From a checkpoint of a small transformer trained on Wikipedia.
Size: 9 layers, width 128, 2 heads of 64, vocabulary 1024, 2.63M parameters.
Architecture: rotary positions, no biases in attention or MLP.
Training: a variant of SOAP for these matrices, 5156 steps.
Each number is 50 + 12 x the weight over its row's rms, rounded and kept within 0 to 99. Layers, rows and columns count from 0. The size before them is the row's rms in percent of the matrix's.

# o: layer 5 attention output (transposed), 128x128, rms 0.194, rows 74-100, columns 0-127
# v: layer 5 attention value, 128x128, rms 0.2, rows 75-101, columns 0-127
o74 086:58 48 40 76 40 32 55 81 48 46 53 29 29 63 51 66 60 48 38 48 41 44 70 41 62 45 47 39 48 47 27 47 51 49 50 47 48 70 60 61 61 45 61 63 50 41 43 39 44 43 70 46 43 55 43 58 31 39 49 55 61 45 49 47 50 43 49 59 54 48 47 53 40 53 61 48 65 62 51 56 31 51 29 56 59 69 45 60 47 52 51 62 62 61 51 38 58 72 25 36 54 77 59 51 34 56 35 67 75 50 33 52 48 50 43 55 79 37 70 29 25 44 30 51 53 31 42 69
v75 078:58 37 47 22 48 60 34 67 48 45 39 33 70 56 26 53 34 69 27 53 59 47 41 30 39 53 55 41 53 25 57 43 58 44 51 50 58 64 48 66 43 40 47 39 49 30 78 43 40 70 48 41 56 63 30 69 37 39 52 43 46 49 46 69 53 53 48 52 39 59 61 35 60 62 40 48 48 49 63 59 47 55 34 49 48 58 35 19 51 53 49 54 32 47 62 52 83 69 59 42 63 37 67 55 40 42 40 60 42 41 55 43 58 56 70 56 69 59 43 58 40 40 30 58 50 45 56 34
o75 101:62 61 62 49 60 48 63 60 42 39 55 53 59 45 54 62 53 52 89 32 35 31 70 52 49 37 51 49 44 60 50 56 63 49 64 53 45 60 44 53 57 48 38 77 46 66 40 60 58 39 64 48 59 50 49 61 66 53 60 62 55 54 53 40 43 50 41 48 46 41 37 53 63 38 35 58 45 54 43 34 48 62 68 49 23 39 32 76 62 54 63 62 72 47 54 42 41 50 44 59 53 73 38 50 55 56 61 44 46 33 37 48 70 46 44 27 14 60 46 45 68 41 51 49 66 62 78 73
v76 062:32 63 64 56 54 32 49 47 51 60 39 71 54 35 57 64 55 70 43 48 63 69 38 70 65 35 53 50 65 32 47 26 34 33 55 55 40 53 38 47 70 28 47 67 55 60 53 48 45 38 35 46 46 57 35 59 61 62 39 38 53 34 65 44 74 60 48 48 58 29 40 37 51 62 69 53 71 54 41 60 50 32 42 40 55 69 39 50 54 44 43 51 60 60 22 76 56 62 57 25 36 39 46 48 52 56 53 55 37 54 65 39 35 58 59 29 43 42 56 50 57 55 31 62 51 39 57 59
o76 075:51 60 51 41 50 52 38 45 50 46 40 49 48 41 60 36 65 58 46 64 48 52 61 45 44 72 22 48 44 46 51 55 45 60 46 52 53 68 49 65 56 69 63 55 44 56 62 39 52 56 56 54 45 46 54 31 52 54 52 60 54 61 40 50 34 49 33 55 36 58 60 46 43 61 43 45 52 51 54 52 66 69 46 58 17 33 52 44 36 39 25 47 27 62 50 32 34 43 61 45 65 84 59 65 27 36 15 35 69 27 52 65 35 66 59 48 42 58 71 41 60 45 70 57 30 53 42 50
v77 084:38 56 45 69 59 34 65 38 23 56 58 32 34 53 65 49 61 43 53 70 61 52 62 66 56 46 57 63 36 59 43 50 52 50 54 33 56 48 58 38 70 41 37 47 43 44 66 44 75 42 47 36 43 36 71 48 41 63 29 46 53 34 67 35 42 42 41 35 41 67 79 38 47 62 46 51 66 54 50 44 53 64 52 72 40 38 48 49 54 34 58 74 65 45 41 54 46 67 54 49 50 64 50 56 69 34 63 58 50 16 65 44 60 50 43 39 69 52 48 75 58 54 53 50 34 42 61 56
o77 096:58 24 61 47 35 48 57 37 50 57 29 43 61 61 60 50 51 53 26 28 56 56 55 63 60 57 41 39 44 51 39 73 43 56 31 52 71 40 60 62 50 49 59 38 45 53 76 45 49 44 41 53 66 38 41 45 55 51 30 61 41 41 80 59 42 72 48 38 64 45 44 61 55 49 36 39 46 52 55 57 54 45 34 71 51 53 57 35 27 46 49 63 51 37 61 35 49 21 39 58 40 41 64 63 65 26 40 41 55 40 45 33 66 32 55 48 25 38 56 39 56 45 47 55 26 39 44 41
v78 078:33 63 56 56 64 49 55 65 43 38 42 43 40 51 39 54 79 36 40 62 60 54 56 46 40 58 54 42 76 51 35 35 57 72 77 53 52 53 54 56 53 38 57 29 52 56 58 67 42 50 46 53 49 54 37 51 45 61 48 51 49 51 56 46 52 64 55 81 51 49 51 55 75 51 56 46 55 83 51 63 70 32 63 45 72 58 44 44 48 26 57 45 43 40 56 49 45 52 41 59 35 58 44 27 32 58 70 31 41 57 29 52 62 52 53 48 59 24 39 66 50 48 15 58 54 50 51 69
o78 092:63 57 65 26 49 53 61 55 64 53 59 69 41 56 71 44 33 44 47 44 46 50 58 39 48 38 32 62 46 70 52 41 35 49 19 54 45 49 58 35 55 37 57 68 57 38 52 44 30 49 33 53 63 29 69 44 50 43 44 45 57 70 40 47 36 64 61 34 55 69 47 50 48 76 60 50 58 41 48 74 64 53 44 24 60 39 37 44 61 82 44 57 44 63 38 45 49 51 46 43 63 43 47 48 52 47 52 63 51 35 40 56 55 50 65 29 37 72 41 48 34 40 75 32 36 53 38 61
v79 083:72 53 47 70 49 55 49 37 42 42 46 51 54 28 53 42 54 43 53 63 42 63 59 58 65 66 57 50 56 48 18 48 48 38 59 64 55 58 49 51 69 65 31 41 28 39 39 48 50 35 54 45 51 60 66 72 45 70 52 66 45 31 55 46 54 46 54 44 40 41 59 49 59 44 34 62 46 52 41 63 31 42 58 68 20 37 65 58 70 58 22 64 47 54 68 40 48 56 63 62 71 62 50 41 64 62 45 46 48 51 53 28 83 54 54 69 50 52 35 45 62 55 56 57 54 44 30 33
o79 095:65 62 54 42 41 41 50 41 66 36 60 41 68 63 58 64 63 85 55 46 36 47 65 68 49 42 47 54 39 52 65 75 42 60 73 58 69 56 55 79 35 57 60 50 68 45 69 46 57 45 40 61 39 56 56 48 67 42 39 67 61 55 36 46 51 53 52 62 63 41 57 51 71 69 29 29 40 54 52 38 63 38 47 42 70 46 36 31 65 47 63 23 37 37 41 49 39 39 58 60 42 48 40 44 52 59 57 52 47 57 62 62 50 58 42 46 47 31 58 67 54 78 50 54 58 35 47 45
v80 080:55 46 52 70 35 50 47 31 41 56 64 69 43 39 39 36 59 61 31 56 53 42 43 52 50 46 58 66 44 37 61 47 37 48 34 55 39 63 45 32 65 53 48 25 48 64 33 46 78 45 48 44 66 41 45 38 44 61 64 67 74 46 55 50 36 32 35 35 47 59 74 51 41 63 29 71 23 46 52 18 50 54 58 58 62 52 64 43 67 41 36 59 39 53 50 31 28 56 35 73 50 35 46 56 54 52 46 41 41 60 44 32 49 58 42 56 58 54 46 69 51 43 58 52 56 57 25 47
o80 087:16 40 40 27 60 38 56 58 55 37 43 30 55 56 50 49 58 55 49 37 28 62 72 51 53 33 33 58 28 51 53 48 72 44 54 53 75 43 49 55 49 50 43 22 58 39 47 28 36 49 61 41 55 54 60 44 48 54 30 55 52 44 56 72 52 44 74 51 49 25 49 52 62 42 56 59 52 32 63 60 48 43 63 51 57 62 72 62 62 66 64 46 44 59 50 56 33 39 57 55 33 43 44 39 60 46 50 58 65 73 40 69 47 53 22 58 29 38 47 40 67 59 42 53 51 38 56 41
v81 069:47 40 50 73 52 52 63 35 37 53 39 65 58 66 35 45 68 54 54 69 45 47 58 57 49 58 70 60 49 35 69 71 54 58 31 54 46 37 50 43 29 49 62 73 54 41 52 44 37 65 30 53 58 63 26 48 41 60 62 37 61 58 42 59 57 44 50 66 50 61 69 41 28 48 46 38 33 32 38 54 55 48 45 42 74 49 45 49 60 38 26 47 52 65 46 50 41 53 49 41 37 63 75 64 25 54 38 43 47 45 45 40 35 44 46 38 53 38 78 55 43 50 59 16 54 50 35 40
o81 088:42 63 52 36 49 42 37 40 46 61 48 34 16 37 72 51 30 48 48 46 47 35 48 50 68 49 55 53 43 44 44 31 61 39 55 54 67 47 53 44 65 72 30 45 61 52 34 47 61 50 58 29 48 68 61 53 69 50 65 61 56 39 60 62 69 68 41 29 60 40 42 59 47 53 54 52 37 37 69 51 34 60 59 36 52 44 69 44 39 53 57 67 30 66 47 60 37 70 30 48 53 48 53 42 56 27 36 51 51 49 66 53 47 46 43 72 44 79 39 34 66 48 38 65 66 53 50 33
v82 076:49 34 50 47 53 43 66 74 41 58 40 43 58 44 39 50 29 48 64 33 64 77 70 39 46 27 43 64 42 60 55 47 51 40 60 42 59 40 42 50 28 38 59 59 59 72 46 63 45 52 49 49 77 56 57 47 56 31 70 46 57 43 46 56 34 43 53 65 59 35 41 40 58 54 35 75 55 47 53 32 30 53 40 56 50 56 52 69 69 65 61 59 45 60 63 52 39 53 39 67 72 48 54 65 42 48 16 65 50 67 37 57 51 44 52 32 48 50 69 55 41 41 61 56 38 35 50 27
o82 091:43 54 61 69 62 63 49 58 45 48 63 58 51 51 37 79 53 45 61 35 41 63 59 41 58 65 38 51 53 54 64 51 76 43 31 55 30 62 59 51 61 55 35 31 30 18 44 45 62 49 48 40 40 60 69 51 24 41 52 46 38 51 51 72 64 51 37 86 38 27 52 51 37 51 61 64 23 44 60 58 49 39 50 39 36 42 41 38 63 34 44 50 40 28 47 44 58 60 49 35 44 65 61 56 53 52 70 40 60 70 52 44 60 56 33 57 51 48 55 56 59 41 34 51 40 44 55 55
v83 075:52 57 43 51 62 43 37 58 64 30 35 47 59 58 55 39 50 61 69 38 40 72 39 51 53 49 58 42 42 57 65 43 58 71 44 63 45 64 77 49 41 35 51 44 60 57 38 57 46 63 52 40 51 59 45 55 40 52 37 64 61 66 26 54 69 52 47 79 58 56 59 39 54 41 42 34 72 46 65 33 15 44 37 36 45 52 83 39 47 43 20 58 29 49 52 66 51 43 51 44 56 39 34 43 51 48 32 52 64 71 44 66 44 45 53 47 53 40 41 44 41 49 64 50 68 66 40 45
o83 086:49 67 48 45 60 56 55 42 40 40 39 67 52 36 39 50 61 40 45 62 63 55 57 52 38 60 42 44 67 43 53 76 43 40 60 68 61 28 44 43 35 59 57 53 57 44 44 44 43 71 42 74 39 49 47 40 54 52 71 44 58 64 43 50 38 18 49 26 51 50 48 39 49 48 80 58 27 48 47 33 59 58 80 53 61 44 31 52 32 73 46 40 49 64 69 45 47 64 37 69 58 46 54 38 37 55 40 67 50 68 52 54 54 40 34 40 47 73 44 34 53 57 50 62 71 39 57 38
v84 066:32 46 74 41 48 52 33 63 52 35 29 49 29 62 53 61 44 51 55 48 50 63 64 55 63 45 70 48 47 40 30 24 35 72 36 52 57 67 66 46 42 29 45 48 57 50 46 42 43 51 54 48 49 77 39 37 71 27 42 57 55 45 70 62 50 53 68 70 54 41 46 59 58 50 77 57 42 63 41 34 43 50 64 28 47 54 54 39 30 40 49 65 48 55 52 62 63 49 48 37 35 42 43 47 50 26 58 52 44 43 53 66 44 58 58 51 39 32 75 44 47 52 30 59 40 37 54 73
o84 081:46 49 44 67 56 70 60 37 40 62 56 59 47 29 53 38 59 36 33 48 57 42 54 41 53 39 38 61 63 56 73 59 62 47 33 32 49 49 27 33 57 43 60 70 48 59 53 52 43 58 51 64 63 61 47 66 43 75 55 62 50 54 41 58 50 54 40 43 53 64 48 51 45 35 67 55 69 36 54 62 71 46 72 24 34 49 41 51 64 46 40 44 54 43 57 08 38 37 49 67 56 50 64 45 57 48 37 54 63 58 49 62 55 59 44 46 59 61 65 58 72 24 78 50 61 66 47 53
v85 070:45 48 71 54 63 53 41 59 55 50 48 52 41 35 55 26 47 37 45 43 75 38 38 40 47 83 57 37 57 45 54 61 41 72 51 55 57 45 47 51 59 30 77 48 51 56 54 45 32 51 38 52 60 58 64 37 73 62 16 35 56 65 29 62 42 63 60 65 67 32 39 32 57 46 46 36 38 24 41 60 57 60 75 49 66 63 53 42 45 66 43 54 49 45 46 45 51 35 49 45 63 49 36 45 68 54 41 40 48 64 50 64 30 40 48 61 47 60 61 44 46 62 61 71 44 54 41 63
o85 081:51 53 68 57 45 40 53 52 51 49 54 31 41 39 71 54 51 54 66 51 71 54 45 50 50 26 69 72 48 34 50 37 43 34 56 52 53 36 41 45 27 56 31 59 48 50 50 48 67 66 47 86 64 40 42 48 43 74 47 44 51 64 69 45 46 39 49 55 26 59 74 53 26 54 61 49 52 47 43 39 39 52 36 38 63 59 53 49 64 51 41 61 38 65 48 19 56 44 52 48 44 58 43 52 38 56 56 69 34 61 68 60 60 77 41 35 48 58 52 42 28 40 44 62 55 66 32 62
v86 070:60 41 47 47 41 43 61 61 52 59 66 38 50 56 51 57 36 52 43 53 49 61 38 48 59 49 50 42 53 33 50 53 52 32 56 34 47 20 49 53 61 48 47 41 48 22 45 56 58 37 44 53 43 42 60 32 41 43 42 60 72 65 36 51 56 53 29 38 77 89 57 61 45 42 53 48 59 44 46 36 43 60 50 52 86 49 48 76 55 72 56 50 13 39 57 43 45 68 43 61 55 44 34 45 46 50 57 49 38 49 28 44 46 50 55 53 55 55 38 48 40 47 46 34 48 14 64 39
o86 087:56 61 43 64 60 47 77 42 33 55 55 25 56 41 41 58 46 36 57 57 35 51 33 22 38 63 39 59 61 60 27 46 40 42 60 52 62 56 39 53 43 65 52 25 41 66 58 50 31 34 52 46 47 53 65 57 47 30 45 39 27 61 49 64 55 52 49 63 47 28 42 42 65 57 61 46 50 69 41 65 34 38 61 58 43 36 49 50 47 56 57 68 55 57 63 68 67 61 38 47 53 29 42 53 51 58 52 33 38 49 42 62 43 30 46 39 42 53 58 55 28 72 22 58 51 47 28 69
v87 071:59 56 64 46 66 57 43 67 56 75 53 41 42 42 45 31 30 51 58 50 51 61 72 54 58 62 37 49 50 79 40 39 33 49 51 59 52 47 51 32 74 48 52 46 53 42 43 51 44 64 64 40 71 55 71 27 49 51 46 58 38 32 55 58 33 54 49 30 36 65 78 36 34 28 51 42 37 59 62 41 43 42 58 56 66 37 65 63 59 46 37 59 55 46 23 33 58 45 55 63 44 48 49 56 79 44 54 59 47 58 41 44 51 32 54 69 44 67 57 54 55 34 44 55 32 64 51 66
o87 083:25 30 52 66 33 56 52 50 55 49 45 56 62 66 52 36 53 45 44 56 42 64 41 47 35 40 48 60 47 43 53 48 37 60 29 35 45 56 50 59 18 42 72 40 43 49 56 65 56 37 49 73 50 46 38 51 45 51 42 66 32 56 59 47 47 57 54 55 53 18 28 37 56 48 62 34 49 52 32 54 55 48 39 57 30 63 38 54 40 38 65 41 73 45 45 54 54 46 39 61 22 50 63 51 45 36 52 41 55 34 50 53 62 82 21 66 67 46 38 56 36 35 49 44 58 33 50 31
v88 074:58 36 46 59 28 45 31 55 44 76 61 31 61 32 56 46 54 42 46 57 47 49 37 49 25 61 29 44 52 45 53 53 46 33 44 56 39 55 50 40 56 13 52 55 62 58 75 62 42 53 53 59 45 42 78 53 70 42 65 61 67 45 53 55 55 49 48 49 56 48 57 53 30 42 61 49 60 49 36 40 47 50 35 55 58 50 54 42 54 48 73 45 44 71 55 60 32 50 69 67 66 40 27 62 33 61 42 43 57 65 42 59 30 72 70 65 67 64 58 35 57 63 66 55 55 42 51 59
o88 089:37 46 46 51 50 61 32 61 50 40 61 40 49 41 41 61 42 47 44 50 58 91 50 34 47 54 48 61 45 35 44 69 61 37 75 53 43 58 30 74 38 68 49 45 33 56 37 39 63 14 61 50 52 41 47 51 32 51 58 43 66 50 68 57 66 40 53 36 35 56 52 41 61 49 26 42 51 41 26 43 36 62 78 48 40 55 49 59 47 52 40 42 63 68 49 52 65 50 67 28 43 47 45 62 53 50 50 46 56 36 40 31 49 49 51 39 52 50 52 79 71 49 62 61 37 57 48 53
v89 082:56 57 44 48 57 58 73 49 64 72 40 73 46 62 50 32 45 37 60 31 29 40 62 38 48 65 54 46 52 57 45 57 55 52 61 58 62 56 81 56 48 38 48 30 65 77 32 54 43 69 28 46 54 49 41 45 46 54 48 38 51 64 47 49 23 42 61 53 69 44 29 57 47 49 61 38 39 43 48 61 52 48 40 22 60 49 32 52 34 70 62 50 48 33 61 50 52 52 45 66 63 42 56 43 25 59 31 62 45 70 42 51 36 41 71 45 32 63 46 50 47 55 54 59 48 32 36 64
o89 094:66 68 44 66 60 53 46 73 58 49 75 28 33 47 61 68 58 46 52 52 64 65 40 34 71 40 45 54 44 48 62 51 56 62 41 54 36 38 24 27 30 58 51 69 63 45 50 64 58 62 49 72 56 42 73 52 65 67 71 46 55 51 48 59 59 52 45 71 48 53 61 55 51 49 53 83 66 62 44 43 59 45 57 38 43 62 57 40 56 48 49 43 58 68 67 64 52 59 55 48 57 65 58 56 46 45 52 46 37 59 72 50 71 36 31 65 64 56 28 38 36 59 37 40 56 56 51 56
v90 074:51 37 49 45 30 54 59 50 21 66 58 56 61 44 41 38 70 32 48 46 36 60 43 38 53 67 42 64 36 47 55 55 39 66 60 42 57 54 42 39 38 53 54 40 47 52 53 40 47 55 53 43 33 47 48 35 37 60 51 56 69 43 41 31 24 58 36 56 39 32 61 28 42 63 57 48 37 36 75 30 46 35 68 54 30 39 38 42 57 46 38 61 59 53 50 33 54 57 70 43 64 63 43 53 51 49 30 50 68 69 44 64 17 51 46 73 31 36 43 42 58 49 65 44 56 52 28 46
o90 087:44 44 62 51 64 39 48 59 60 37 42 41 70 41 51 55 52 50 44 53 56 59 49 71 48 47 57 41 54 39 63 60 73 39 53 71 49 55 67 56 54 56 33 48 44 52 33 37 54 38 59 35 69 45 53 43 69 76 48 38 53 51 62 75 67 55 69 40 47 48 36 45 51 53 49 47 53 48 36 41 59 45 38 31 73 65 44 67 51 44 60 59 41 57 60 38 53 31 36 68 56 51 54 46 42 46 60 46 41 40 43 47 61 69 34 78 65 50 59 62 52 92 41 57 50 44 90 39
v91 073:46 57 44 21 60 58 45 63 75 36 49 32 56 40 49 44 56 32 59 55 46 52 48 60 45 52 62 48 59 49 42 45 61 52 46 33 49 71 62 56 45 34 45 70 36 53 44 69 56 50 44 46 48 62 66 45 75 60 27 47 33 53 62 56 58 58 49 54 61 27 45 64 39 39 48 62 28 35 26 60 42 41 52 34 43 53 49 37 48 35 53 32 53 43 71 57 42 61 53 39 49 35 46 29 40 54 46 58 62 64 52 50 58 72 42 26 69 39 55 55 59 45 27 54 70 20 29 52
o91 086:61 43 62 41 43 34 36 26 40 59 72 61 62 49 62 38 26 58 49 46 56 40 84 40 47 48 48 42 48 36 55 30 61 43 53 59 35 42 24 45 49 58 65 60 49 47 54 52 43 46 41 75 49 33 34 67 35 49 54 39 63 53 32 35 54 28 49 59 41 51 58 47 47 58 29 54 60 51 67 54 69 27 63 59 51 51 62 49 59 49 42 39 39 65 70 25 56 35 39 38 46 65 47 57 68 70 25 32 45 54 52 44 44 54 40 29 47 43 53 57 53 52 63 55 58 66 38 58
v92 080:54 68 61 58 55 59 43 19 59 52 46 56 47 40 36 55 38 60 62 43 67 38 63 46 56 60 43 22 35 56 54 67 42 45 52 80 56 37 44 40 33 52 56 46 38 65 56 50 43 42 53 60 41 22 57 59 50 59 46 44 53 45 38 55 48 57 50 73 57 40 57 61 40 58 62 40 34 55 27 50 67 44 59 40 28 50 63 50 58 64 54 40 43 62 54 67 46 51 19 50 64 22 37 39 48 39 23 68 36 66 55 54 29 46 56 48 30 46 36 48 56 60 42 61 49 28 43 50
o92 095:64 72 57 66 58 48 50 53 55 48 35 43 37 52 62 43 69 34 48 66 37 45 51 43 35 48 25 53 68 43 41 49 53 69 39 37 46 46 48 55 40 42 12 49 50 58 52 50 42 66 34 53 55 61 42 43 56 58 38 44 63 47 51 47 65 25 48 55 56 51 60 41 48 52 41 64 42 40 52 54 54 67 61 31 58 56 64 25 44 39 47 23 41 64 25 30 42 32 65 64 41 45 47 70 37 52 77 36 42 54 39 32 52 42 41 36 58 61 55 51 60 47 30 65 32 52 30 64
v93 080:50 39 45 53 70 70 52 39 63 47 43 36 43 56 53 43 40 46 53 54 52 37 60 38 42 65 38 46 45 45 49 29 69 62 30 70 55 42 36 48 64 44 53 60 62 27 52 58 34 77 50 37 60 52 57 34 63 42 53 49 37 39 59 49 64 79 63 59 58 36 64 48 65 21 60 35 55 51 57 43 67 56 57 52 33 67 45 50 50 38 47 64 62 45 27 58 62 59 36 54 42 22 65 47 53 48 70 58 49 31 50 50 61 28 48 35 60 67 47 71 49 40 46 48 69 71 50 52
o93 096:67 44 53 51 48 40 47 35 55 49 46 66 30 54 76 50 27 54 53 53 60 62 44 49 57 34 53 43 58 37 52 50 42 67 37 28 59 49 40 65 60 54 50 69 44 47 54 60 65 44 49 40 52 50 31 57 41 53 40 65 51 43 42 54 31 24 46 27 39 55 40 68 47 21 67 52 19 49 54 55 60 62 51 59 50 48 36 58 42 50 37 52 60 61 71 49 64 45 54 64 31 46 45 64 74 51 46 40 38 40 52 47 47 83 45 44 50 73 49 34 59 35 34 29 57 29 33 36
v94 072:41 44 40 52 52 57 62 42 42 54 46 58 84 53 42 73 48 39 62 68 31 47 46 45 38 65 65 51 47 46 26 55 49 49 45 56 57 55 72 66 62 46 52 32 47 47 54 51 37 41 55 45 49 49 47 56 32 47 35 56 41 67 44 46 50 26 35 48 36 39 54 53 38 50 41 46 39 39 41 40 17 59 59 54 42 34 63 23 49 48 59 57 44 60 48 51 36 67 58 69 40 53 35 83 70 53 42 49 27 62 58 52 58 34 40 47 42 61 66 40 64 82 73 48 46 46 41 65
o94 081:54 55 62 62 60 63 57 45 45 59 67 36 13 42 39 40 60 63 62 21 50 51 61 38 77 65 43 46 55 48 64 53 39 55 58 50 67 57 49 35 42 56 35 41 64 58 57 62 45 61 56 63 63 43 37 48 67 45 59 67 44 42 71 45 74 47 50 30 44 48 45 53 66 69 39 41 55 52 47 24 65 51 63 54 46 49 65 64 69 52 42 41 42 46 35 45 58 55 41 63 52 24 40 20 59 41 51 67 59 52 43 47 55 44 37 29 65 30 38 49 58 51 43 54 46 38 68 37
v95 073:60 52 69 61 41 60 42 41 63 36 43 43 47 58 67 38 51 54 39 68 68 54 34 58 60 66 42 27 67 48 54 59 59 68 75 50 63 51 58 59 43 44 61 12 63 49 38 52 37 31 55 59 51 59 47 75 30 42 54 63 66 54 40 67 24 56 45 72 39 36 56 48 32 40 70 45 39 54 53 43 32 42 53 64 58 43 58 36 57 38 33 49 52 56 32 41 44 56 46 44 45 49 47 45 62 39 41 47 48 66 51 46 59 33 51 71 34 40 43 57 56 50 32 40 49 66 59 74
o95 088:34 73 45 41 53 50 56 56 38 57 44 61 69 31 62 48 76 39 55 48 49 59 40 44 62 40 40 42 29 53 38 59 41 35 35 28 62 48 49 35 49 35 35 58 53 46 41 25 51 58 30 63 57 37 51 47 60 63 55 56 50 45 32 38 58 32 63 45 60 56 66 47 67 71 44 37 53 53 35 35 49 58 48 43 40 56 42 28 46 65 52 38 52 53 31 49 59 31 52 69 53 39 47 52 54 59 69 58 42 27 32 44 67 48 54 68 32 74 29 58 63 62 43 66 70 36 54 35
v96 065:48 60 60 62 40 56 37 45 61 58 35 46 65 55 41 70 87 56 62 51 54 57 21 47 36 62 65 53 45 49 59 41 53 44 44 47 42 54 47 40 61 49 51 50 33 56 78 41 56 59 64 39 46 43 45 36 36 28 54 58 51 46 42 50 64 63 45 41 15 61 73 48 44 48 61 45 39 47 50 48 48 66 72 33 47 66 60 50 49 51 46 41 72 60 36 68 53 54 46 67 52 53 62 40 68 38 33 50 60 58 59 42 85 60 29 37 57 55 40 48 49 51 69 70 40 36 59 35
o96 080:63 51 52 39 55 56 39 43 62 33 46 37 48 55 43 41 44 44 58 40 49 29 55 58 58 79 45 36 57 52 53 46 52 46 47 59 59 54 30 59 52 36 42 43 73 42 61 56 43 44 33 50 69 58 31 71 55 49 61 58 60 36 74 49 54 08 48 28 67 47 53 43 44 61 71 29 43 51 47 55 62 45 37 52 61 39 47 69 52 64 54 58 59 35 37 44 29 61 51 52 30 52 52 66 38 21 48 44 60 40 47 73 23 50 56 48 44 37 70 45 68 46 36 48 53 42 48 35
v97 082:48 50 33 55 58 67 44 52 43 60 46 51 41 64 33 70 40 61 37 40 33 55 22 65 55 49 43 47 34 66 47 31 57 55 46 45 62 41 67 44 39 50 25 51 42 42 60 44 52 27 53 70 53 59 63 53 47 22 43 41 54 33 65 45 60 39 60 41 77 58 41 57 53 57 38 50 68 43 49 46 63 40 38 62 42 46 47 40 44 58 56 64 35 66 60 44 71 55 53 69 39 51 57 31 59 39 55 40 46 64 48 25 68 46 54 53 36 53 36 49 65 49 70 81 54 19 50 45
o97 096:72 47 38 60 31 42 59 38 33 50 46 47 63 40 37 46 55 40 50 50 54 61 61 57 58 45 33 67 48 50 52 66 44 56 52 57 36 47 35 38 40 47 65 30 54 63 57 52 56 33 45 44 19 51 59 38 37 55 51 50 53 48 66 31 43 65 43 49 66 51 47 44 50 43 56 73 58 50 43 54 56 64 67 42 51 37 31 50 80 55 62 46 57 29 14 58 43 29 79 52 36 55 37 54 46 32 47 48 67 66 57 39 15 53 44 41 42 52 60 66 47 76 44 53 52 42 49 50
v98 075:56 52 54 68 44 53 41 37 62 62 54 33 33 25 38 38 59 57 32 37 69 74 33 42 64 54 51 49 76 56 50 47 51 47 36 54 50 65 53 45 57 28 39 37 43 69 45 61 55 44 71 35 56 52 45 39 51 37 53 50 55 54 54 35 40 51 58 55 54 34 49 48 51 33 66 52 76 47 48 58 37 50 70 44 51 69 57 12 43 53 19 53 39 36 49 44 46 56 38 48 56 59 68 55 65 56 47 48 55 64 54 47 73 48 29 54 53 72 69 48 63 61 29 64 36 54 46 45
o98 093:35 46 46 35 66 40 39 48 54 37 38 47 59 59 54 62 56 38 37 40 62 55 68 68 38 64 63 53 54 61 45 47 50 48 45 32 62 38 36 52 47 57 52 54 47 38 66 44 48 70 31 85 52 59 59 54 52 78 49 59 38 34 47 45 29 41 60 46 48 52 72 64 45 81 55 50 53 64 44 47 60 65 64 24 40 30 22 80 65 47 57 63 45 45 66 44 50 60 62 54 61 52 51 39 45 28 45 52 39 54 52 63 27 71 42 52 37 45 45 57 54 42 42 55 54 43 53 67
v99 086:44 65 51 74 58 32 42 33 45 36 37 53 48 56 40 52 67 25 49 56 53 40 58 31 55 59 34 74 31 47 52 50 53 51 54 57 37 48 27 40 48 65 45 48 45 44 37 52 56 53 49 50 46 39 28 49 52 63 55 45 57 50 61 53 56 64 37 70 42 43 49 59 38 61 62 36 43 50 28 86 65 28 53 65 44 35 60 38 75 46 38 44 39 34 55 39 68 44 48 64 52 52 36 38 54 49 72 51 58 31 37 42 36 40 45 70 60 41 57 45 53 41 37 61 60 69 22 58
o99 094:51 55 44 24 35 60 50 38 80 34 43 58 62 43 69 46 46 68 57 53 39 19 47 65 45 35 48 67 53 46 46 55 49 60 52 26 65 56 49 66 55 50 42 55 56 52 36 60 24 40 58 37 43 39 67 36 46 43 34 50 33 44 53 59 51 52 63 36 39 57 60 37 55 46 37 47 31 29 65 24 47 45 60 37 64 49 53 57 54 62 35 57 50 78 46 55 37 45 44 43 34 20 50 56 31 62 61 53 49 41 44 46 55 41 44 46 68 66 42 54 24 63 56 32 43 43 44 36
v100 065:52 38 48 28 48 72 44 48 26 65 53 70 66 38 48 48 51 63 47 23 66 30 41 55 41 75 64 44 55 59 62 67 37 57 65 77 66 33 35 41 35 51 55 42 31 42 54 42 45 37 57 60 77 56 50 43 51 64 58 58 64 34 60 51 51 52 58 68 48 40 62 55 29 57 42 56 43 52 70 53 44 49 41 29 51 41 56 58 23 55 40 42 40 46 49 43 49 48 62 66 70 46 42 42 57 45 55 44 36 73 34 37 51 46 55 59 54 65 49 66 71 59 70 56 54 66 52 55
o100 080:56 52 57 58 49 51 52 48 55 37 53 52 43 65 35 39 48 39 69 63 44 46 41 45 42 17 34 65 50 44 70 39 47 42 70 68 43 42 60 32 36 55 40 60 46 37 21 57 65 61 50 41 51 64 63 51 19 63 42 52 48 58 64 71 58 41 51 35 53 57 61 33 78 56 51 33 46 33 43 43 43 88 52 60 51 54 54 30 68 62 55 49 63 52 36 52 53 43 55 61 35 46 42 45 30 47 78 55 66 57 76 67 45 51 39 50 50 44 66 55 48 60 50 52 54 43 53 51
v101 086:40 45 46 26 71 62 48 28 57 62 48 65 55 51 55 47 45 46 59 57 65 46 41 38 30 63 52 64 55 50 39 52 71 44 58 65 53 64 55 39 46 47 60 63 68 48 30 53 62 55 34 52 54 33 41 52 53 57 65 43 39 43 34 38 68 45 73 42 50 36 17 49 73 53 39 53 54 38 62 46 55 33 40 56 66 48 57 56 31 55 32 46 40 57 49 56 59 33 20 50 51 50 69 48 41 73 74 61 61 54 28 38 42 36 60 50 38 74 38 53 51 53 68 55 61 66 57 40